Part of a small language model's weights: attention and MLP in parallel.
Each number is 500 + 40 x the weight over its row's rms, rounded and kept within 0 to 999. Layers, rows and columns count from 0. Numbers have three digits each. The size before them is the row's rms in percent of the matrix's.

# layer 8 attention value, 64x64, rms 0.139, rows 0-63, columns 0-31
085:466465459526467439510498500548524463546512556533505431519470472507482491557441519508498512482498
072:466480482474531542530466484536485474529522589520487473514437540498581493465486477424492477511410
087:536491508545520484506503424587499490456575552533516526518435492527473443533473462554485533519533
085:497533497440474497505515564524474434461464435513535506479455470535472562473425530560512542576518
088:482469480586512470496564511519557542436518536492537463476497451557462589538474472460475487526549
097:434511544526488525444460454461563502544474448505469491506521579467448526486519566510536496479591
082:519467516459465470499484479539485554467488504505555557471558410539466537504510448503545469475510
081:482492508407542485527468470504471421557538571479486514474457542439558501507459533494519551579480
084:463455441542515539508534440494506446553515490527495552529478538449514501532484534480462555461407
102:492467442576527519530486462544539503529454541431489507452531473483480453624528527578486466449467
096:533471495522522506560490485582522477515466584543478429459517475461582535452538429426454499453541
092:484476494475480524495571527540500500477468425496540499484521535521482566486469489433519510469498
083:493528482472488512486504470507531501587535530493438503523510494429533450495482587451544546598471
095:450467537531544507502465477414488486471519488483571522454503508555494515479463511531472515466476
086:488552531458462520513555476414455510492531488464526543505540431518527554506507504468472598552496
088:509521506502470500440422434600507506558515441522486488431515487483542416492519521454460495504462
083:497430520572508504507455494494519449479494425547498483415518498515472543497512547615492492411508
087:514502525541498480429498478466532566471550567431555539433535561565498509512481502499561544498546
084:490522511526463505529516496528493542513531458530412477545484518523472507493502524464496478490469
091:481512487522490522492478505538540516547416485537463432498569452432514503480514584486420555551465
090:480545500469502463482414500508559528549488443489456460544453441496565394471534462495449491588477
070:466517445512522550476465524543563549526516460505472467534465511529564495462517514512413507498459
092:484505495587499489448531544483505525456484432510448522507511494518454509557560538454534456537473
083:525472504499503474526457449470522575473527602432512467520493507550518419458529433524533412504521
084:436506447449528545509451447546514471551515532468513502548454521459498478524525489488443540523499
089:517472480475476530445491505463504443498506488477482536543546515491473472443518488605510422430564
081:531521489529485521529541552496470532554459527490456481475566450404542444435474491454498567552473
084:444446482541538505476493553493483494468488439540516493472503480567499556484564437508498386456533
091:444464468522459501482418487505565554483475525460462522469498434516535472491570490576521536506505
092:506506493525447528474616434551521569465542504491543571472528507512476564511518487503477561431470
082:508494543535461499439484483439530475496501510524504517492514527556414573537564523495562435409551
076:500532525491421518476485568502515444529507517565508505465506516464546522502506622494518531495428
110:481547501588551490518464510475555408539537491589574486458458467483516475556560535521517513513501
104:501513510551464446497527546506452498542476570489549504475555407514520498568522495539559452524455
127:470500531416524492490492534564556557464546423480532492483446528537461576454553462495506451443544
116:541538525507512498429440475533502449487558426532535592537488579478436382530442545557521505519489
098:456498507561511533535452488512462498469463527460541548514485484447478481453472537568472574520550
104:538521459567436524470518458511471533519545525482474501528523490502516367514503504433507506590474
110:476491460585519491510449500487513474499525492459469497470478468425502470505511604510524441532509
121:487514528468504532521556532442497522489501459438422489525507402485551549421473497546466542525456
115:468540509406490504471529579613524472530455491495535504504496493550504555507527442492540495560509
101:584507489569497458570462523428502518514587499512476437509491465486539443479507493541489485481446
092:511508499489489474440484539528480553485539524553466501550479548472456469489497462526503484526565
125:384517514536515510477508481533577478581472500505477404478523502495552481533548533537452517425516
099:523467498415529493454508492499438529499531558461433472541514489481533496463482465531473465420501
127:519477426492526471498490504441489545527508536549564504479448468526420468569498458496573423618517
094:466505480543486516469477542513493577476505510460407480506498470491564438496545458508496449546535
104:511490549474469481538522510540502545489463470494527462486526549525477550511514475536463469398466
123:473506532477549519458477500494490426499559471512543516483475557468464474497544573570490501481493
126:493559522559557506566500498563507435511495518469491493502511447450540472556526533569481496456454
104:569499565493518492527455546579522531504495424535424481524520582503451548449506449488474477424497
112:457496491571549437501420525505484520515581539539508526499520440481493500445553481549493449499491
094:557490484566431501471510462489509538485510428472408489509470531506574401502501483450516488479492
116:522527508483533453527453529528452538472518493465475524497446471405494524531475490551559472463544
111:452495481532473461503425544503470553491514522532566516505480519548474517574503465521556470589518
105:490498508445485457513525494562494426553508546511548492470545518576573476553603490487505439394500
133:460498507522536505547512506536586486503540550544483462528497535494501534529527554449468571378503
127:435455419530515484553531457472515533511506648470558477472488467532527593526534505527503512496480
101:464464521469520522544480519507493493563506486538484480520484586542412551452485471556446538500482
090:559517500529462472562534521475495516482508532502482412446556494546552450493480533462444468470483
104:477503499425503513476575482558554457515556501570492479512492576549500495547567499470484489475499
117:473519540598440528507499511510467529459433503473501532571508484498441515471440530576545578526502
129:470522488547488523495580492527500411555512500450543515500530440522513510497524592501481571536465
115:457504481472495517443520503499512489511524436480546511505482460520528510515499480534540463504505